From a checkpoint of a small transformer trained on Wikipedia.
Size: 11 layers, width 384, 6 heads of 64, MLP 2048 SwiGLU, vocabulary 8192, 38.7M parameters.
Architecture: RMSNorm before each block, rotary positions, no biases in attention or MLP, untied embeddings.
Training: a variant of SOAP for these matrices, 285M tokens.
Each number is 500 + 50 x the weight over its row's rms, rounded and kept within 0 to 999. Layers, rows and columns count from 0. Numbers have three digits each. The size before them is the row's rms in percent of the matrix's.

# gate: layer 5 MLP gate, 2048x384, rms 0.0973, rows 1330-1375, columns 288-383
# up: layer 5 MLP up, 2048x384, rms 0.0959, rows 1330-1375, columns 288-383
# down: layer 5 MLP down (transposed), 2048x384, rms 0.0913, rows 1330-1375, columns 288-383
gate1330 104:512567506505486486564504381443456565523430452537459507412563514522516543535440607458571519504493532550494484511499439519528558520486564534458448524438458562547495471518441486476579488430458430559562575444463530489553506525464493544472486498516582458521507431453509600477626381539447629510
up1330 103:517585551424491447505443517656444448541555461483550483626472552514513554555526508497443510585427450449561494464518540510550584522492541456479556421459511498448504502446404521582465549500445460526520523550477437460532478473548571527430420409559538485554463582495534535495490588539549555517
down1330 106:463458502521490575494493471293444560474415534370575486521451525453473480361580580472515445537490579484479565594581553544462407464498482500417453507493496539506587551587559557544547452475485445445616517459471466576535515506512458511467432463489500496547476517601426480574435393445558553477
gate1331 095:509522541461528515529464525554491487545490466494477467400524477408551493501492470549574605495519572468477558458484367522492624532423508455572493544553492523539606525549522548482560636540437469527588509551398557464396634573501408543570488484481458603574546534527486575465429575528552568437
up1331 099:540587422550506517581576492502581475479442544536512510519506461463451507602460540581473480455469533527564416630548418491470518506556467499536459549444502522476520536419501537600516505554497434485552461424522500521606391400505530474612408499506472442538456510485490459429502477435510447488
down1331 102:442373554459466510500608475504488500458467446505402551584572512565438433481560486462537494530303520478525475518479572532504510574436575535512481467498513527457474527568460544500445480558538521433473471458447462503404400472477430467579483425514585538593515543452468483575556545508538516518
gate1332 105:536532418543647515539470504568447550562494546477399498519499470510498504524537568627532517503512530444437407499517468475505514444585501490383528513469454573509413523506579480526351467472519548468594475466433559642627527466488402528404405505515515557417624537522439488460486524538499573442
up1332 096:479468580470473566588442441514551566467535533442461455486512449456453548530529456428541457518536565513404512498578444500339483503597393406475537535432513486541475622443585416442526425545595526467510534459571552576547519578503508519520514462552517449490467447477511503434433554579479505502
down1332 102:532414539505569514581595502563437512512533393527549565523519469444457497525489540440540499447671466550504518450471518491434527489457440512439487455431489628502480439483498490520531516474438468534438476506421549475495405452449416569539477535523495476434567525524570452457544527486559514479
gate1333 096:422487498462510487584501555532426526426520457559495510414529437424577574542498437446559475598503595496468480501564461511448401477443494522375481532455500489518472481472551604433541438469593528525476491503522492519597456415509539398467425498575593512528530528603461470601454493527482466500
up1333 092:474488531492444538472504471482521498427527522545546498532477563467496537489572426458494572534482467447475466496540492555444440514507406537410489552439563459572527474495605553485489473452563548493539498425519509487559446563488515455447528469492442527561513525465412540548477581522522511501
down1333 099:463443545599505511461529559546440500503442501515554475442557467481512465419445597506469564520497469431554416482500584416580559523484392472517538531439530478483427483498424554553370481493492453461441497502571458481520434540437437551482486493498449547529481436514435510454463486464526543432
gate1334 100:449587526474470397495461497509493528529540551550495486526550502385421582461520506455550531511557476502399531429484528388513535469579543410521392504527602510573514495502464407527343512470429599559412409515516521478521575460535486563550505336506513527480496464464522564450507535427498414610
up1334 097:535462522451532523412465473473501450448475482480412560469495459446525529451541521532553522485615577439540592503600556507563451437585455536565491503510580465506503453469549505463552465428433514467531531494621551594558535481478493427529522497516517477538528535482466570388506482418539481557
down1334 100:467442559570565465542504519460444434510439560553528594480423522444560455516486573412470523549547507602548517514399489459489553560517499498575529487510502449465446489460439441502441535489468617579440434476481412502537523551558623541469454445539523516498520473509569540412524536614502489581
gate1335 103:549507553503638484480505444491569511510524474525482587563489448458537394505484538496501558445469564470407425476520525406502473515477514549578487505573501572520474523424575459491497440509471480462492554567520527481535499497443549546548490484504464621523557556508475530544451522535591401563
up1335 102:463488518494422558551536503518458515417513526451456498515542500512541564493549459443519417505497461479533533498470435556526439443571508431476526489444508484451531560499451542386480555496460492485523556413492426467386438449499483409460505573592512427467516429557486457476482504467516517423
down1335 105:488582450556605594567522473521532473460523487502524462558472528482490473495479475581518504477536535491504446511490465565531626544448544593547524463490544561508420446466525487422506574496468477492499529493582556512559577477475571473494496497441517518337501553482480516558472438521543414418
gate1336 096:524537528561379492567465458450532518584510541503494453558530458508519595502479553563432561455386576553475426595510516500506567438575427409423473500559486465526481524442541585567505484452560415538507427488525456386522577566557486534483493507509483571511539509476549500477396497566482496449
up1336 099:589462443566524477452450344421562508532431507587483507476454526558487471473414496494442386550439535515521573401413491429522547529464436557535458440548524467483546529497473392495540573507470490480440548449496490515434507483471569464490578415436622407478429478494544507538544518570489536471
down1336 099:563493557584518536443515443452549470484441477595463508484461477491559487386566463517500460526517519443548565482462455508581452536523540462455526455426460506506590503462497472516542421545388492480477493464501499538569429554379486493436492489516498523463468532568531422477552522527485522443
gate1337 100:590515437589446478532423524489490581532595531450507479532514513442483470566591494497650572555420481452425519432501522533546496533556493511551531588484499564509546463525522465467452555478502484505519556488456545486551510417451576470437503482506551511514429612481451524503505491457519527593
up1337 106:523551489515488516503447498501498557415547509543590505409505546470481611598526452470467535557493473573541484562587482524495555517553593441513468539495479526534488605431461606462549447566510511367584519489549492485425507511480461490454510398449486500544546530513456595495559545528459484566
down1337 098:512459514446556522549488493601503456475470495501452578504495509460536480529461553541481513481504530430569443493559559527541498408530504541539578497527489429594451504518536465429461466423434488487500476483499508410484470509459461441553492544422433494412462529594579477416478514416520478499
gate1338 108:514529480493545436482559457465535502454503496522483457364510510527432493409509560491508514592435515595478618488478516553494509524413523479482537429521516406507502480437497450500496467477490552528499487454537457544460577490489533463484507577470606573536512509545529498531428577521488453568
up1338 105:514441492540513387567460515496519622492565455455515502520472521512495503464512483562501530546461453587542519617506501432480497594471500496485426539499534498489422506543503504477591525608416436523583464545472506444529538396513605539571503472440543586541495493518484538457527517422514420489
down1338 106:482550502464494530467559493510531472495465477547544472475554460531450492527521473491505576529581462478508525419458447496567525459507481479550458583437492498559577513461461506572520531594520496454538535430474523573544423535470441502544521555463538444513510421418427463425500489574523482498
gate1339 135:472543546443580559541499480464529560465471524498463634560488454447499485542520450552473529474536404573568439513396460550520451489488543412565523548542469548366578576430387608483432492491436545443479509506471485432560484523563477493546488599529514498537562500480470537604531459491520482460
up1339 129:489498470555469429493472548484519570503470462575499378436543504561455557436423464406496501518456538374499614484488563518447506497470422581425502505426556530573551426601472440481539524476577489498443447474536461508501538462472470565492477449420488511532455525529515523442522505574470506521
down1339 112:515504551531536482502546530439536568508461459468536517532510559476635455554513453577470502460558461531473531547419555470486455478465555429598419521504483497476557453546480479446385429509443567505555568575430494435547481519550563402541452536608528481434499523559436521538504473457493444522
gate1340 096:509487609521422471469509553558463451474468457541465549548465476452450528552468389482446525481482456580479465490538503568495546416530452444546506517460537537542541524411563472480575445510556548428466472497548457549546512498426511509521551515489393574467409486454473555524581572516452511513
up1340 097:543591401406583392515473491400465582557587543532484452530594518545562502512521372484532536439519521519555530316419530416502468452481465571514489534539500509568557533456486456519486538473418554541443528553508511450445542498475524513530431558400557534465488472531493532400521497487565470440
down1340 099:528565437543556448438544486529563593510510496511406455576498575521506609575491494479511500507557564447601509505467564510553421591444539557504542507473483524533528540532502533544581477545495500459505442417464457502504535458513442523517519587470433620516500479458630504522572463583482489423
gate1341 095:419407517558453447496581513507483492459498457476547635539493438488478580496461434457516522461446413486539543464477492511562513528504526545471520593443451520476629463454385585529411492498446534530570478491460519481480501514457444469421422418436514544572437568483425474455474508461531453564
up1341 100:528543507565447480565458444561465494548491379550452408494441521472540494505508524551449405553576473451488535496450536511509485463458492535533502451472519445515382520570571514471531439443475521482498556552473425564511446484482421480545530572481558489492499438551620536571519395545463400591
down1341 099:476488557523530505601471553588506572495454581512530567495509510464517491567561342523484481505466482488534668537367485552488564469527530497542557649473436509523571475538578516491491432613482534557538504490590543443455508563476426505448528503456464467515566506508518500461527525507458481481
gate1342 092:512550513422431555532502523473421458526508469431522486477486550418496483503429465492486519565419545560535453575437450521503393499516453513556457496494452507380470476419478488451492488536437437423527472474466534512493539481527603506525375472467407462538503498434496525473508493526447548539
up1342 090:482512504362525479460561529505517465459495458461528562504490518507452580559541533499487489511522509443515556487426487446491482465459490489467534470437440469609556522565466550529581515478533567492395511425464412486345489489419443607419524489545631578526538539536459465508452491450542407521
down1342 095:472492521562459464493607544412444535475512465551535541496480481520395513575542507453479425383563485418542485492527522505516469515483543511499545519466454489529501491532451593484492490493516494497516471463611399457482497534451399501460450472528516513447503588588466413494477499488452507477
gate1343 098:448491564500420518430444546428563457530470402407488453562573548408409484441461356401469543447402523508563461507505517570533491496453523420523480486500491498510448461478383514516467495444435440508483525534445507488501586497561464528581408469427515579512481478479459556511405489503523451529
up1343 102:548401468496545434505453528534420533450458557513573568462509401530485481548487606526458367499483422453448495474525460413515463542528463521457428622475432597500530562480526483413530462514537555401484456480444465537488418464525503478508494547543439464541537512456521463575577515481502564426
down1343 099:476526469486524511400517423505538606588512501582457511460489480364542496514473535476565570537519504523529526490469539539413431469528472551561407470468573462421570473651438498434442452480523519445456418438502483520502529571464466557415470503436454497502459386476415474419525524373466462515
gate1344 100:575449469525523460502522449470548432529587504428490524433478534641444529506542611531485492510514546471519503531473476502416414469456572520551481498453523492624490516538551506498538543550476561438466489553528415505490441465496547423558560515566543545420461540454562527527515575493508376402
up1344 102:518537531420512514525459522476464498459495523523449491567477450407478449586409526464509478557461583439466505521532541528514438483453494447520469475455517495527514564507457551548516451395524548408460442507500481405509515610529482568400404567574486477430471363616381525462425498434429463501
down1344 099:489428566522491513502488480571593502489430471574483506526439477535554476373459535421495484579540501531470568486506531490468536527544467461561537500455502496500425419483536483400408536552506452540488399495442414612463496539482557441527519422534494458534466521496574500570503445474557527524
gate1345 116:489513482526469439461495484448470567479500567520430592495555553573523474524561487455504520470489495473525497572466479547568453463531543458531562521538448498427560559520507487410559532516516552534530623392499482389428488511455463471401425519558528603514563476469487491467514517532483535619
up1345 102:433500586588488532459466422392514379496439461538479524442527527543523581580499553428494486395534508501547487413398512560471455489513464397513456555523477551497493522494447568485602437514551501540535544502503565502486532523468487504457459448517562443465459518552486459598559574490524479501
down1345 102:374470507554464488457482523526545558558502573556414525504519528547445548622602551503531637453531495421471440545526470430464468520427550485562444464585593522513487575475522465506517539425494572545462523539569453451496452478489438587551451500524518526407437611528557513485422497489487520553
gate1346 108:482479533546588547501459503480461522527414376418620585496437530526451477468512578462492414529504477421527648405585519436491497484538464503546554574496456440510582487469544522553545551475462478515604524558524533545494493521503381581541484409414485470485483594535518484579409484492525523537
up1346 106:572528439502519511438520563520395594514460566568448460459582488499461553449586539521540527390377596459526498447574479494484518519490567537641395538425531579546489476524467495543502597530497467486519438535555552475505493397470373525355434414490419503466467517483412403474465476454549516435
down1346 099:437521579539534432489496502456476476482501484500472510554574511509619484506426441493455515569532519493594500413521511484465513460513498454544497443496457540474431483437573440497508558467429599571552570541501424551417492571468598473551518506489509511480488451630532522599537439521466451483
gate1347 099:484547487453524521574573426483470664540500465508501500539636468447452512464533505399527560418489529501589442394381521372503512534515484515574437633547565541550421451466518483476468451594540475565470467533517508522569412440595505465466457442515458447535495534493471449493480466566459539472
up1347 096:530488528460554487517532576491502524420444447561579562452456507463524515428419463531509486418574505515531580464553401536434488523415578484453444578475458492523559499588498518456516576514507501419540501441462544488477579457429512469507540537539590530480531550523437466443427476462500548498
down1347 100:543497568432469456443508518498455486579505512471552452458500530607504491514423431512485429522420640561489414466521486494495523499488521538554500557431506437611470561469625572530548530449496530525561486453544589389432591489521513467549582522514479600443556534515509497462474482517496539508
gate1348 097:384452566488618562472488547461564498541519544529491454549500540548492474563493406554436480502425509527461518573465498487526525455467532501593538503594580503573424595512414476518494419526547447497549641458550540532484353389441481541480620573406443489489463537502528539470503521447551516505
up1348 103:447502511437541427406505584476499526439576523622472470514546572481545530578475522505474546447436546487507413575493520512488536535475431509563518487492520579473503559452499447420483550443557508485528435493659497534589442455581477575524510483391591504484553510474525514503522552521508492509
down1348 103:450515470475501449515568550511482492476553611468505566463485387434415612514386514454512444456469553560490441525493564509450486519534482600458426490561462458509424463520460561493495522502581458500542524425566493467551465491546428494494536448442520570481638551449517484553527509539481577470
gate1349 101:512521520409490529506472479501444499437403536530552526480436441564497476501424507435518519490394550513377514508468536558509495484553562556542506494563519596546435536496494541567561400428544446510460520450499556453454445438474454533430519546568567519459537480487509520532480436520415499511
up1349 102:461500519460534435583490578460499526517476462575523528512450529481462490491553496558606419418483451552568480590465524497478500534515456543489530479529569546515387496460416494520471493504584500611427549513582478522511431560420522510504404460459425539570468486445519426480516525523420551531
down1349 103:524411552462511471570523525552420529512462467505473483520446559545459516615539528488530483416404487524476392444608586564479442550597529513620427514485462481537480423494324456466477436540570567473441518553504493459531430492496476560413474580507481496463530602554489551533529485510446530548
gate1350 090:428446422523521484545429508596508490558409416422507545597552520407535503465456516490474553641379404442512465487468467522432420446530481533425484514550561495471518474608478523492401479484518544481529535443478564527552551434471598518392502561375505533464444435463505530449472517465543518514
up1350 092:510465402462533488453481487545488469656383423449530425515494392505557546505453463507442524550464506552501525501461464484428438437478502479390510474623629436494603459557474508462390464473539492539529542445466559463493578461491505528442506504376520564523462504501472556502402458422537529536
down1350 097:472478452405504576512514515556498498527431480463596469432561471432474531531479551555446408546407513596591533517571437605520491468496594517447539433489480543511566555483390528414434507468440493543446531490434542496517364483451529557414515551487572459589477435517559527530418421470546469466
gate1351 094:432511444465557525513578508566414435507419446482580514411512410500550483494486562502465622436504473465485602441527467520519464444562578510497431515481652551473512507517431521532527546450453549413526451523545478499521589542488500469519477493562493504488519431464360438552414343507470528481
up1351 101:492525483513500507621509502550311430524475446464493379413537499508588531484440541518422603359494544527509534510528505518503448442541532529585447520515544550564464546536432539571502502497493481411505513476502540449570584500442551496486433471599548483442558502458416467490442337535478543438
down1351 098:477514459514478504429433398465469537496470475541447557529501458480335543553535484503589428485544468439459549429482426502522520536484433469479469583450563532474616584599477472527466545498544379513547506493455502582566396442517564469502444471490557507529482596410481511462441542509537529558
gate1352 093:505451455614562505557458515528464455467447464433470551454505461483562506487551566475521505424455516403449353485458499499587466544483477539506495505473475522525538443524518421486559417444567473450476496478466576476453534453476445448423532438477478531394393526500521498685457564602542526456
up1352 090:515491550569589499536437593454479480360496495411461536540468471469530583488556588501488526488505479467432375450472517519601481471486592501503476459512435539435452559540522454484514482485589458463450549482439539455456493410449537472513589439507424493467439506457473536552522469482526495550
down1352 098:524518499537586595554597522583516416505555485392507419524448499422482489423474505472424510504452492496508467489487392558542551430487497585607501514489451574448377554691441540565541544544578511470516462500492419564559442462508429456467449504465502508404408537437473499588537425548553498525
gate1353 101:450422508445514443546557493478488543492519492470455485442520430492430497504486569551467431545474466494468493545532530585496577440532503470525518397564504494509388548465516567498538528538540546429442439445513489460414462425525576443542628417551522481424598498425507628566520545452447435549
up1353 093:519417475513520525483461559482483491481631507436523512559474561503484485463470482478457602398497420530514553521502503515457464421475482503487438480539459465491451578486492510544593539529545498506440457543485505469454508451593543418398577400462453537483411481545448545548549455507535488513
down1353 096:606350548477432554500438462520512460522501476386557537515563491550528528448445442602533400473489527503472528509536507437484499563415519419517497438418517464566486529550517441479585530572582532491557423529516423431454482534558516497475559451509501581499494481539532514439515505551485545534
gate1354 107:440416496518422475481411498516543554437493500482526549506548512499463580481503482492488540454527483491564488488579520455449388526571515464519502412508541546453495569472547586547492441471529509530567515468542505538519530462390619506465440467472584510483498514533497495541536523454514529515
up1354 103:570518490528548441510526481479548478473455483460451510570438471590433445568495545456455521518518469510429456441420502514514541510505615516396483539449530621482503350540561383440378514465433446522484500547399499427498484532531459454485472549544531419448414607496567538547496495506516529484
down1354 098:438471425447395499480462522467408537490460436460400570599435472522472439484529605497540518578443510537576513540537425462476545488533512551500446542435614550468477455473573480428528533494616514493514439501618542476576533587536451471481513495424504492507590493582352544448582511400528543522
gate1355 088:555463574528396481473440531518553553499468520556519551491528462477516546566476428458612321470440550496515413550477477528461593533443473576453465465539446522479449405518485625473509581427549562456462508466451518490501476490522625423499503505614512564519448473551562551455433445486527528443
up1355 085:551565565524551511530454496484489430510491508396529520585466537460539455569541541489398564576462483538456453516501490501483423515471559377441560509552536456536484548501564376502516435522447509556562487496490514491560589502564512592564509482399495474555497522500413496573543561548424491504
down1355 091:464428501515500514483558545493523508599479533477578459473512549342551428584456471515493510535518458512620460484562585494430437513461531586512516497502435523524506500449542418550406397541459536444508498493606478466527452498533466505522463500538489432514512471594463508520612534492392470549
gate1356 109:478403525529477462456489560454566503416669544463540501566437465561475619524426564564594510489463497524445520446504502526511489467465511433581442452523557587551541477531506534448544549449476430462452500523451596416468495570516517480495479429537539590427489516426554545470504483487490522464
up1356 107:532504511455584476574456469430519507575436468411468489488431555478504519543526532381442502460556465495552531482511475507436485452355518561516511485465467519582398579474473594533506519501539463511517538444495561517496535545515447514544507552479477437424407574594470470481500490521546439450
down1356 104:557387488525548575573576516502584476587452491560509446493462519464472560455520485475404514470565494498424518449481484425469571464495520454491588490542480502434443478475531508462474507515477517417409442572477479438544518494499513471464569471545383492537452456589484525491501441478544468529
gate1357 105:476375453482554594412450391451555530474498440438518489493496510490506479531468488508506444501578598558460434497430568470506494461518476485475446412561592527523573446555470455600423609469480472542522488483484537454452499436452368554561496601430507574541456446510453610538410590510512479456
up1357 106:397466570490562501517479489597492554557503524470522607485529480611509498516503534442515483389437493525428515421510528463449568560462438562504455555457433449552406551477507468463451515455565420428454467493440526572512519503619573562481534426529508493589482476490532488551531539444540523586
down1357 098:517587543496495471522518513542433580520529527549541543551498501445559458484453470502547448438543527485537409468566433436526556500416502504566512456471462555478503467490506468482477526499525534474565515478479436543383501538507508488555490518465563516590531495603499649492494454412509407493
gate1358 092:491552504484582555521506569523535509542477516477512424536502562577502592509547527572500418600463467514514549493538644500557469506510425467481487488426512495479534480468518456594526523533503507375458507502535455505458439534519518553449473472581498546497605542484492484584572447610464445423
up1358 094:523574520450458496551538524471500415511449577487535483552582525519531524448567489549568482560448326607538550563490591461493454462481418519630499486389542528524519447526418470510550458475496381545567519516550453483479549486479506509461445477595496575544532510550407494568450516435526513414
down1358 098:492530485489417605522475544562457453570472461459501468504441477490481565494565436418645446598484456486540514532465534475432494428469524581540550613488479634570417472518522544552577495499536513397507435440437487566522489505488447448553457456561526544419492613536460568489519417499509394524
gate1359 090:511462391521545482524514464509479530541551465456504495555555461585498529461508516487506527520424477449443482489497537556564514428507530555569467380523439571444528522487546494500571571455545596415430499392650508486502560512497492427492512527552497451586514568575540493467444458480525408431
up1359 090:426525557505513582472492492505407556542471526535528487429502494526468466494543528545507443491534446473469465561502457602451619534453478477492513536542494546523446490503579578562409467567503443528588582452553445532524504486484511550484498577475519564541538494578492452494513526496454518439
down1359 095:542445466498511550450491532522580482466508533506436534471482481560502513444493451427537569485489530362559473450475499500450477425579491538492523499529476549432462556545523552423468530493504538526493541529524476496572424424425556453608486569503484466659518541445475503567521430563544486534
gate1360 102:469478501506490510438470580424437485406480484536591500502565528585559549433442523464461565527426463607471516563487330589583460525391580576456518527472541425483508460563471518528491449475503571516542478585407467422488464537509451474484464447477582462477537425494513554664524521513476516521
up1360 098:469525401480396505556522456529510455544524520478482481616485466511515408490577483525503515467570524531464587405475571457466552436479460493461453486508400524453526497413569440480495525548463507478471538500624499537446514446477515448567466567524526506507460504474560473435514513446507501530
down1360 102:440563462424441520419526551469369522564558439475415410491470485545361518504506544589492447484525508493478440481549554546505585367505456496437480398430530571559548485436506478448513563474577524570567474473489492492513504439548482475493494516515600523445489442461487428464469521581520474452
gate1361 110:596435458485449591492477441469483544498474557490411515520456523430489559510467402575579535573505508478464495499411467450521556509520520531578391614478473483490597541499591560536501615568337444472479424474429455493525445505498509508444530484504531547463470528366468563515557511453498466510
up1361 102:549473466477525546500532455514535560454494493484470471545466621432411515464438401588529489564484525477372494554528466464494538467493529511506499475563559469415521451418487593475530525502420436594458491427446466537490507437477527487564512548506540595511455546389400495538462482532475485506
down1361 102:568469565585459506477481558415536324537473528465478460405521494514484530456501557450478536488452535423483564547536523484469503468552533539494549552492591485412532437503437544563505500561518488517498552475516518506456395539481327398518543439576513484509431486556527444519494447513476589492
gate1362 103:463520506441423500521467562400530590435516522550486455540413587433508534489436496467473512424409564502513441351518431489454478513511526515445461447481434442411540510410491554483513499430559532544518562488482508515583581543440396516502431416466473501558469467513489504526542510441406528505
up1362 107:606543423514631493558506474541516426578447440471422512469416478499426462520555534491518436555470498526447579567484508548527519422592456516536536499482616537436451421477577502584511528558569421471555471494495478435529456456568422420560462542520500538535544552528531557531515423486509487533
down1362 100:574485459422515532409518525514525522500580545434464496477570488444559501598536444429474384565491462533507547498493471365486490522525497526484499548482577593523430593517512516427439482528520561533503511467492541515468438488477548607512422483468493556499471567546542553513540417510473471484
gate1363 096:456512576469434466415524456510524527570462476463492467415561389524466685584593538653506477582506545464416460496461486466565475485511490470600534464552553564518442456452514531497527518480627481415583522472544559487568408561539531423536478479490462551516510499509527482535608491421445497468
up1363 101:547482505508501523482400573505473501550620502547438541448460486593469459572507461499601506464502503551616500526511590454508456484477559548482533548528450456554487481602477641639503426432552470552460484608477464511570552477453560606430557487433510463500505506528500486497515479494526497553
down1363 101:572560524558513384499527541403575491364540413523504530519446511455462445557468407462470457460541459435476593493497568427480378465571417509571496465474547527383551482559443595496487458544467536448408496488541427541517537465518500520530474514458488504454525549461391453478445536532533454469
gate1364 087:532479489541533442488514441476415466549491481594533467561499547543457436482535542521515527539506539558381532471480490542496471548525516474431489422546505451474444460484556434451428552412585479553463423546493461615505540454461553482548469459571462540526515529542553521552553564539521488607
up1364 090:523526469476461525510528516458550551557448500454502572475500492460468544489512412498457502517500505492605519571531514563462525481370474510525522460541515546452487471493485589545605436558449536475535546466436453455463411514548510497542547489417507504467498415486408488481469448475500519496
down1364 087:475550499521580476409533461484502540562427565426545504480533433506481444485566385506496525475505517498420497464473535533474468513491459531486529497468501589482568457527525489484483462401579459424475497497459508552536529528375458555539534507461571562499572540544418409493476522502624428483
gate1365 091:434447535439486473491561538368465518483611471518458465544572398486514502472440577493464367484558472511470460450497518516452518469500513486540419569487491481531468467448525457478492548488529453514566584582563465517516528475563485505477470500488548512414477493452588442601487497580510476473
up1365 087:457589532440430626561495476465533485435505506470474450489517515509580471533517517523521478481646533473513448399531513465457446499516519473557498446579436491453521425542461430485524547459442591440465469461503466503458567429567554450479400492638442522450401570459503477458503439537551443499
down1365 089:500472488535528571483469484489511455540552614528494508540480491516513519475564562502525485505564423596512548505469507452516434462479441462519516474504436522578473439456629458434498534444518515565607497496533391530443529538513496550470526574497497559559488497454419465539556462527471496513
gate1366 106:442512486530578448596564553452574460447428524397468481559578454533539575605497488470517409554444493504452508450492432492460485507548503475567565547442448541487500517439492427554512460493558545451485503449475555529514538431523463496536575524506516487515504548480486478431482460479502518574
up1366 103:591414544511476505477543462496484408584541576587581472549427552440482418428489505605461522486501611485459513470466531560605545394514472545485573497547594467464560453522439472546423533542484455501450450550491418540486508463446499511570464423475467524507565505639489484492505553510576540548
down1366 100:433577434514473456474454532594605460407579575524498451556547524464500579524472432485516499504519533673538473466466522494474454475497611549507494511587565483479354457430569540438494478468507561473504536521518556453534506596533446541509440532514517594512487467512541512559461477460565471528
gate1367 101:478546483485373434523480454485539503544503552533512557490514501479531518483401569540526496552514516534507510429444534624495558471548528498418404532521515455413556482462527418505507553532593451494564458495517475479491531553468587526513438556514468533563536565447489501547596543534509486443
up1367 105:477459459468518553562437500566468492454499492471542448378494499525565553556518398457487539522502480518495510560574493517435452564426563496562520521579511541607474524522515525447484377480522475450500495501452494510546494482473504473471528484460476457447534465455504489455512470488440551553
down1367 107:485570460407401511477469502501476492529446522518546477513578450510475538412465520428532467541432541495524579456494429595461549440520509526474412523444453584633489503623471442532556439474523497450479575533497549586504485514412517438507451537446512556468511457470469535469508455520507527605
gate1368 105:519495471543522440567525471485424468562593512500482497529479518484477524491519572528417491480490437554478555464445468447618454554497578601470436528461373496470548539436421488450561520523572539483479505448446554527568501425575591520573492419572504498477387530437472576478501509518468526553
up1368 101:466515564514583455490450499461442515563507502568483455584553487503496508585459529557548589520344486572508453593497470456462466584499460514518523519556488567431493443460459440489497531579573504559460498513575509505529592510534488457522445405566541520490474583462503468403437463517544437519
down1368 102:477495495432621522418545456614505470509553478480469513423435499414549514494489485483601545474564498502550456504561525459469581440553482481421567516551530512565520512446392529497535532572400491478468496553492531459421480514540454490545471526473549546526544441515575502501516535527527519497
gate1369 112:429421599527514501493464466451585558440654514445437529437417490550483477483507512502554534437479460547436434457467475623490502504520518522545503515471549417373465452478528507543499524417429511519530507360400523529535553469524396470548493590615485527513598436543461510574484469572570415531
up1369 109:599535505433482439426526543569437476445432434513445446576457555509485479495434532470583466546517505479487587571517506553593587503481423543459506488454512470648559475512464539505519491511452368505408509436538537536528463452537560510423536538417521534433595564466557499415513517448457571557
down1369 107:502478555419522503520419482461544476630457493574482469480456490495409509465419525448620478476424423472523595572465444474498487559460476489426512479550480523660508505379452566579456489404471476455368508463473547542538474542427540542517529534443403487529479515554530533486567535479513544469
gate1370 094:474511561567434493519441457474602528456448460533536491474511546587486415516395407428495540517517525508519421520540553438449586519495555434531534518407480604441429494463440528473527507602559561542471479537423502480422468477543623497462524527529511481449533535519464495556494570617478623536
up1370 100:417459501586427465512459539489488454414417473540449525367492485475534403495481513404476414595626479509530525445502544530512485492574438547501566469502548442541593519521454496497470467479498570487548501534543476514515506417519440506394556484510538543408524556600460459528463445513435496487
down1370 096:544430559532429468480487487540473498411550513590568418526461507466470428490544422504514499522450497524528501497491508491444429587438510548552532452451476594389462501530498475488490503465565517467483492502564474496472544522454492481586494574479585552551402555438499518516574570449407502469
gate1371 098:505544519438461500505561509517458516502503557530556431473471565420370479508488509494402471500546500511540500498545457513549493484514462471573504411628471502498542494503506514474468510478534499494576557451440564477510476447492448490522428541465541539462468610443512474508558505421538496520
up1371 097:563566593538429543505458533425475465493508476380481468539475532550546508482439475434365450574549517436524511427493504539498515494553516494461444562486526540574445594502488399470357479515527408463482648489467445449485478510402506478518491582447482475543479513491528509506573507465573607451
down1371 105:595530553455594556440519448490620571392525490463474596544486446517383499553499636439511575549399467551517467465464516509506453533457531514498422418531485489512493504588437385561426444451488516513546587459548538410505508524499602566546466518452508551356441531471454487588583541569496488558
gate1372 101:461531547464466550467435507518526414488520555573530459577507390538463494517521428504484472534560496536479571516522571566466548423558430504422438493592496504479437458454511614473533383496485516551478512472574451453504587569556487484592504531472495469521558471432361422434559528561519454469
up1372 099:478596529493482496536537420404478572528541479481389439559496484493458459481541596505555538454502482468536427513573460488539458518504505412474514460467415397565520522482543488511616511516563417457483491479474574584458522531559545468566448548517538493490505421494447521465463554453537464542
down1372 103:543461431499480597514456543434446579505510449473481557464517510570461517579536482362474571485434489489490534515493437392504449483443587364534565535425563533528510540579477402518511581441542490461487443487485494474556562482437501576549550522497527562552523507583490539561589522449448513558
gate1373 094:475509552489533449479514489492492594475477509531415487505541429507525524533498589476601434502575567563527562436503431481482438600490465440576494448361503585450478505468451452448564473495484469516491496555443558512459429578446607447446469428429483450489530554442542421548501572456415543577
up1373 092:533570427479524569503470469459582523485523513517456509607545537498579507465458475457409593500422505490468447521550510501578483529554410519518532420413590445481539434403505411467564586498540503549509458442484549560488468439553629504452467456501445577379494514500585585487524502467499442446
down1373 100:490443567484566529456556503530504582490442445491429494456433580584598500524600520475445460529632467432572440465448446501462552550523528375523458450450521494523452447486483513418502499473443555429516458511499556421544433571473488530462532497543457513544487528488549377478412544514521511537
gate1374 105:585473437502594527490459543547459464490498486480514515406491479523444514519413509535555516609460514463385591554551435461448474516504387413435463510507547478424579482539524576471507535570509511489479491469466601540444445458471545458492446540505371397496458534436521478540621472520562490482
up1374 103:504474531465501581498523538593565453563456513444555493458466488528498511444456468601622508542474440454514533524581543512395457497496423413539532549535498492493509438498533528501556452486509485533505595382483450543412465497426541496534477511611507460505521579516467514432502566513605582473
down1374 104:464433518464567512507553623505504535525500535477519515551549498552542430531489483478481499568482470493458486496449577498452559514491504575553464406533482409531520448437495573452503538507507519422536551517500505477441475468472537488398496586486466407487436524565477473486515499555468475540
gate1375 100:544482468525577420493549547532473478582525448431497524491494494587461419551449498498489557569595532521446477482636472429549505592517476565480421461498398560508457397503497534435518522531515533482479558539511489443499455383504567533555446434546413445581533514583518486488508529441530499442
up1375 103:546492553512462516684466490459489512476456596567482561505434543481492441482512490567486566525542499468516513537431570497511419500455542501483396512606492466549484475499517489487488469465468601510517619474528438452525510551494581577612544466418472573461489549445486496490475511484497421464
down1375 100:537527512611553488493491478535515516543539474539574388530453561415456535527440462461479505535552379487469513473460481523553464561516519530489498418497587375540450416471561409518473546455479447542490557564410587533417546410542585508505500476458498481463379630432551455501489467491474490448